From a checkpoint of a small transformer trained on Wikipedia.
Size: 16 layers, width 256, 4 heads of 64, MLP 704 SwiGLU, vocabulary 524, 13.2M parameters.
Each number is 500 + 50 x the weight over its row's rms, rounded and kept within 0 to 999. Layers, rows and columns count from 0. Numbers have three digits each. The size before them is the row's rms in percent of the matrix's.

# layer 2 attention value, 256x256, rms 0.112, rows 171-191, columns 0-63
102:477548504517496501458563396480487484559474489508467511493585500540451537513577485606521452483484469545514510567478585503498505485460445436473588542487600482560503498592454417440423513489464569
114:514502552443419546525576478596528487594572485517454387448449450530543599572498508497540437514478529603480517527461480483546637544476458480521591445544480552511476479499520505584598395438496413
105:482431598515490499532515475518549476533456528470552502556516452541588531510432455528442586576560438506537514558419564407482570508535549439594461423582491538490504462596522484508555477481483617
105:561461481440480509459501457528481459498546509489538473505614466506537482508513527496549559476458470389409463550523497512569539526502525463549567601524556493541408508526505504509550469480549436
106:505472505420478493519493439519574471422429549450613483512429481501458438430427476588475546560489525359560478483460503471474467498512597492529512571476490519507439470475525462424631460481475528
102:516581393484511461490497559415468509512423508458501494479453506487506539510504606453489595544491515502454547498547483563462495529477504493450419672412483497532535499484410456562511539410488453
099:505560467528497480462567537491549450553511495470555382466597460566476479432509457568439460446517526502575602348483447545509483539531410552426446579492550511454603423491478498458449510522456554
106:482395525538444532511486452587491493396506547554506366537496490535530471569427461509457477468426407469475420494462418469544503590537473531604513475516513452568468532516515519527434475467516448
108:536527651496579565449456503530418583451460456472492586439601504562496543462529504535498513499510513438503508462460539537479553492454528505471471410481458443514434504503480561474440506609513534
104:468449414418476453584569466528476479474543441500391502436490408487565513455606435556477547565528493569470436558521532625498491396575590470493436489445496492528541498493529474579540536505539467
109:584519451525531456549472561451457542450448554516594458490542529532513508497563460470505447449473542497498419516601514593560518454442585492584449597480537485580429401450570513477431555504521493
098:508459456488513549518496573450473476542440510504625421520502489498495519560506452422471621495559401610537501603482505515499523509508500473574515521500429493589445538504499532570473461480547486
108:475466541451447596483450545529496506441473433496454363428414588489480442504534472549519436483436474467505519547534432534503524575515461563541452501470446475521436488493532464477630537552523517
108:621529517508537471522550486451536445544499519444577509478513545491591433498588419490431493496484577477550559415518496546537615474473488504511487608437497474473463447506506486458590500513465560
101:486448667505426507506500393509584481445433507556512428471454469455421608422467557518534563507511422504483476471537545541472516415526498520528447533507493452461383494427590469458620505450530520
105:532339543517429535506472539528446506533422518537471490460407488420514589562453540515577553500424463526509497536421442534584590522470484583441461509379550550470555526580525542509534503443500529
106:514480423508469460500439510500537505501469452529527516515443527533523551538423507413514513535517481546562461578546509491498500493557492552618463587457444482458560517474537488573559496462450474
107:430585562439493537603530491495537503505430576436512524606524526539456518525485505526514493456491488564490531454521536437517455514464470600499542548527475494527468454529573469514548423510487488
106:475548491523505429536531434536493502576386542460532543506455397460518461433485392479508547476532552571523435528571519555479463480475512552551477525451573427457439464568555520536465507511526529
095:444479392518585472459512469513496426470475472504476424469552468509493432517593504482398540500552501527549491569569537454400486467463531477452515459556516462499525543469498492548553555454498495
120:461580468514524495498473565515507462516538534484541473446529482519466545483502476473524468473509509613497454573556441439529550519487499499612526432484481509510471503533481560529613451467504470
# layer 2 attention output (transposed), 256x256, rms 0.0843, rows 171-191, columns 0-63
108:562557510480544486481516498474481478482511528418544487582518551517390545551487547478553484529496445504602454526531529443571479487520539480360585521410546500578457520526551432544594445524517480
119:486480504544445467571511532496513434521459496466500481439431455483502499512447557513568552550502495523542467500468558515534532553478537544588510402452466461448488461473528536519516504429489495
108:478563549403481448539480450567473552427507480582476404553483510456444472564561578496600523516509405484526485438580532511530467514488525494561351508503571507490490575516396517488474583468533427
110:559563460469452480489568454546493427611422492447526538461439492520479525523447566543501548536499515458558484476507464549584545522401514501474524526479564472557427466517489445514469566489493513
113:520558411469568510415490473520423525411509499585526474481556444502532492485531454503507574552427526393506604522443485597456545384498528481595499629512574471447441581494525519498489506467523569
106:503484491457450535452464452530551537528520521495470521507497442499482530472486467522475479415580512463386473521492529488544542548511495425536509650460536474478553568488494548511439569490425523
108:539496500528510413509495503496495571472496552513558347526498504517508477466482463484527508435577482566494546535517519500568523408460468533528566608510559594498509470541495530530465476485537474
109:488532532505472455538499483519571458472490470472509300431487530514482463541526548546503521553516466544545516487442520475523525491539499515494564469500511451522493421530524465529501449487528495
113:464455557509532492504464519437604561460546506535390512503511483413515483525576494551511407495486489420462540545547462498361465555508426456470539541516509549547519533465424507475556470547467497
112:451446451423490519495457473451581604512552599436440430452469394530489528536512523500499512485508501505500509484463499467537410540519400508528504373497417459501604574491447456520534544520557526
114:491548455522513531478472516543501467528501522398502433522465453520556556473484566476493437443458526480469553445527505483425445555549428504469488546563524443536508517489566462501501495516520487
105:464509501475497529514462466559437575525478514549522507561444565542495495523417591518517442512587462480530397492527502456545513526502459501429557484476576484521532636513447500562468483552506435
109:508569467504534557537471510484533423466546479449599468457512562488493510480448498525490525516511520471496477477563419458416466564424606516497438392547375498511453463468450524486496519544457458
112:526496478559547528497515454530340496573485507530565512505476536481573477468464489469480518421513521491500526478605488527502573467434436539543500571517576542510456467541454503548391581573522546
105:535513508470555557495471575574530490488573613577493492458531379459429481498542494509519593508470580428486530441458458447346495531434487509541468491500503547442434475455422512440553474538458479
112:496536552505445408562528444517440485565520467512486439482570363540476552439504495422475574493473498479542451468561501388471448540529581515389501358530472528485538423472551515484479562568453469
110:443426469479405495598497515508539466486484419442413443521524573531489525533476564472480514507552490538522448508474451520513560515545527478526501523424383419480484501486538449521441555452513483
113:514535456519466485506541468476507474439534506472560539494467500499511399550502417473582513482462555493524578539430565502508519505575547522573521659492573435534481534472491528479509455530524512
111:456496432548497519579463488439515522496487498538478471533488346501458520535498546477549527431526553532547562471447548519430449543502482547538624513471593508475554517485478512531498509559532440
101:510501503482549595454460503467508506548530543550511471561422560483503550487487577525475487472585455570506570510401511501393529475524466493515517502488538531480558574473503540477460537512536461
124:504513488589499572517411558429587469481547516497554487597419487461418519451499506518527542447506522492529541496419540519442509487462530451604550384394567463558591471537574560521516445505527396
# layer 2 attention query, 256x256, rms 0.127, rows 192-220, columns 0-63
099:433469567542458417506594596494495487410519524486480576452511498535546556495535434474598463459575562391478542554507481588508472467425492598458498566505448516513582392477555483540532469596522459
090:492481415399502588518606438514504598521448504512512492578441517485495530422460415434524554496367497408491425606521567513523410528461554569517461486541501577554510470488453465483460496415486525
101:479471430550584506512623432526591465498488429525483371467495486503484576487511553445595510521529490548556467552555492529359508474533554458537494382516541515461530583512450550442538504510517481
118:520407486555464523425485523508509521450498543488472482555478399480517431362490570457506503510524493498529461546515522493453482445508490520514435576550505511525574537477542523571501526476547464
149:505463427481555477472598436588538461551466483554535459419513471427515544458507506466502471529481468522451491481530421467419414422441545433478499519468570652469582609516444501509510406419436520
096:550458526448420449401611485524514502453445510481475517587511527567532560488476515529453556448478489518456554415397497509601457440542460530423524562467484485547442472501498482556601562403459601
152:574515418507583586480553334545520494512526514538486456441558375393485452506529468522439441540498479513537497493576416507540467537541593433533512455539516468531556633511510553447477396427515494
108:474570530452380452497456576519452489480533527510430485501560531487433540521469537368430462382512519452467559468362595504599446556479439506416552541521484464443520358529508575498452528532487459
101:419418506594601516514471466438480525519428458545583531538472536474526485533560469542438540594448484542414395436487502442537519555484442488532539593502377543521510530514473452523437483583431527
098:469524426384559516502496526553489540433487463644511526399541554549503533553544492474480508506476555549439520545510542513488434514520529516462400480504451500483540413430481552466509488457517517
094:493490493452475433507498503526583457606461524437439480481443516465370568471606419516612521478447554425482519477500560504455445520414538445407461621472441589484577447509457456455529531528498543
088:445549359588479467353439441478505456448491503461451543516437425447596441487574415490440486487506397580540491507563603483537510483557523477553501461481485488543521549551620479407510556497552469
095:476457486546483504448474549519501382494540529475482519542478497513507496395535501564533483372470494511556514512592489532410505417449481472456432466592604513571527546413580493478498523543511531
105:512496600538518535545490536448477515597486490450527548630575481567484456488493463573544624434442593564485501471444487568523480496557400427457463478480518426515357515447503427546471560505490600
105:517517437484592489576510459487531468442606562560526511538501447452497417472408466447476510446420403540549424441536436456455384532474583550539542431421590516555517475544524581522468435424591541
096:516551364461496480444533499571466470502504464407469503610466478520544491449620465560427536495472440429536463504561430540474441434491565507578430501577560455536569535505542430447499463497531557
096:545530538460524520451492513418512466370449544556499499532448485420482529437476425465467556525513551530541555529620473618461449447508483447496602522603550510529626487482463480511514536530527435
104:492531393511457484488416490612614518514525547459460510448509462475527562432409549504449464521506458459553532497575430534525416484490514506509501542566588460485497466507570581494503449500583433
089:556530524509484418474533594495468436449543575514525465533449508509501549460556455510521458356496577548534530531610482530474461455448608542473433446508565548449504530542556548481460435532437531
099:504480477442460561531584480493488558521447523427508576578556451517567437466542429603486462544500492514562443538469473570534561490587366517530491455521447431589424476478527477548502607421561567
092:478527564599500527525495481483466576457484571433467528486486528489594489448443542547425458580420477454482424535530404458586580465553447534493497549589499382517486509477576487476526484527558457
093:547432462468496559447538504565509517483511550520571467467516470505536447533596424512525488452534566468518414577488529478579542479523404482582530478459520472461478508527494576537451457485594538
097:518516488470575545499510480531493490465518429443448535485467566445553442577522493500386509466578456439526532488468529461531510479488575515448461517542527515489614490536545543596484457516521459
090:533467531500500507540500421470575413492478578486529489449431480474520493411576441593595510515502545408495533459536469503408439459471513465397502642539551505527555509514540470512531495453459572
101:456577534512540482545497455510503433443510539485463493431547573477481578524363558455461478435450405468510498481453566485531550496438559544421451541585545499425645462468518514547466459570508462
091:437462512543568412450478486557482420463474494503475501504476539513503460341529537516486483518549343453516502502546483434467528372475514464517541485522505556529606519442530446491474505517442411
088:420479478567516497431521541523567460516501560503404533427429495459542461503569474523513482478485412488544486510507547438449512436457458513495485473401552582471488532604505460468510480528486575
096:515432597531575507548580489547484563490493438555471545408524511482509540605500523476582498488457493470463429529420494513515527533481503512570538509441466491397460548606384445512465452557521437
096:584484406445490510552493516454470452457525452527420424501489390542595569534476538468579495461561607531473466444515473483511447556538490448544559585572526428566459532634554509576534487472546458
# layer 2 attention key, 256x256, rms 0.128, rows 192-220, columns 0-63
101:483465422495572477508563538485506503505518466448543475507442444534448569433432458534449515539512497481519581450495483465498505476610492492477452440457512480419512540419486459572557531504460521
086:515475408531593527476456467546502513571522546470512544502589547566460496461482396494504523484543466505487500536536530518504583502589532478446427435452500482419560579514439563554501514463556530
098:508429470473487433616476565505460429505550347495574500435542480514473491520565481595481455525590523456480582518480536470464571507504585507513507534540438570523512482565527461469559482486423524
134:539488388550591517452559446492451464447442544547482485537503517587446482524516481514594541408484533510518459551401539456488540504603412441539438555390446474367479556498589595532599579511543577
137:480480411510505575409492462481431558488469561509432551542485409529440482497551369575487523419496551517557483538447518529466494485582390465521473525412420488497494551566517528487496505540602511
117:575439493491530497537391517515501393515537495520525469577443492513554583490552427506501362431538525473495524522522448454594432575467507555388475508447538580556481421555449411522426382490506459
079:465508481515563558484505406382508531518515459490513543575443380490464507536537447488470497462447506484555500370456488444499481557525413604532507502468538474458492463542472446468425471519525552
154:506522545527483443452536489493565480545474512511580422433508548505535497474458523516407521566511484507483534461553508495471588475466546522568512472595501506440429485464431503450432533420412460
087:437467519504449433521469485627569545449452477514495461435465459484491542567506633512473497480500519510412445515531505480528463482514473573485487478530614503539529513519536498540429468479528476
091:580399484566496520486560521560528410555511558389459550556568457501505496479440542500505527441396504535479508461548503527554498561447420495481511498521482496536460543519524530530552507454466456
093:487607398488539572460490487589518522502520639449463511413544542487560512462435465520453436568432491558493484458597415534488573534552522519499491480498440534487427494524523568593469491422599436
105:519566571476412407524567395448514479499522513515480512494529405494439563474482562523546550490495417426542514554480520456393501475418594523409538473527547498519574397532510448562456428554503475
100:550541542455563515549549462490509503471519506598484519504515413516518521495481429545457524515573435413486502532543500536477395485488571421447461494457476510584534465546562496458460460486547498
089:480459542517598443467438580480496468428493381641462518487456547457489517492604556504507518515578466476505454520527426492498426592550516427556591485514509466565534516497499476553520475504523567
099:432451511490482467551523456442487551430436441502521459508554437549474480554438464506522528448468457417486467552430498508486552476465590445469488483447454527611455480567365526568543525507629419
095:575527482492498520476493482448445553529500457532585491427497517468363426494482455533523486540473491517428499524452588506463486406482544473451464417454381559591524460526509486543483437438522417
079:530399450495527502557614468485489534514533455488527540464430476553499593445522517556488507569527539413428540559485474429460489433462512488428396437452470630481450586492498500438521540361468512
108:491519437562455507517591426470454500511496525484452515546471516555460511479545485523435507499457504440540529491473459502505540484428534499445416414393498535456486522493494468566539492517552371
092:553547528451504549484508406482521436437507542615396449504511409550559445447506441463525577559560502469570401545518542519488412465533599513533482512531477495577490504566449486536523539527492486
090:503451500540441478571494555551412568452536474496504507513552575431587588459522523416464535533534457524442491580465519478550463533444559452372524518429524412594520482466480480528447417560488522
083:583484511528425462498521478424450522491502495517579548489475570476416490488490530504537544490568496502524528550470544492504491520484530422396569462411531494509542429483471484525509436511534482
091:505467496497459539442450494444453488585565545414572451481452563563537553448389474492617471564524482636463493425505492434534459474506483542499497479532530454435460479532509502472464515477523545
092:564528469501487492556513471564464555489488535451582434508549370513496546453443452508523523479512557438546551418526436506460493509451537497535413463463548536473465390482534585504419573515516490
088:556540390577595546483458478557486542493561559475498569404534425563469538452486397537458421558404586464482510526542454546513530541507519521526490524512509494530480458511525440556434508506587458
095:536522436469490544539615411528537499403451556446463552506497406478491476505509492587346566544505577490469523471489535539420539479501526453530495436466459550548481579533463555477471486506516450
092:558557519455542518638504420494498495568484505469527494464442436468472475519470448546481487484462510414412559543523548563497501500485464512506392518513430630533562394539493509425497530517546608
091:593530437488495428476482503466499512427515561470527483493539461529530484541472421511497552484547497488569597547552538461470483452508521612476496469566546421573496382554501498517464516462515504
087:512468555481504383395499463442549546502467563507518506481589541501453408531454573480482502379484516533546557437547600533496479506506399652565541480520554496466504534593528532564407541437526523
094:446410465537453472478483551520564519509486456459447532463512466580467539470456592524520496502505490631422465503470342470426557482470501494463452491490494515498443447544484561505557560574529518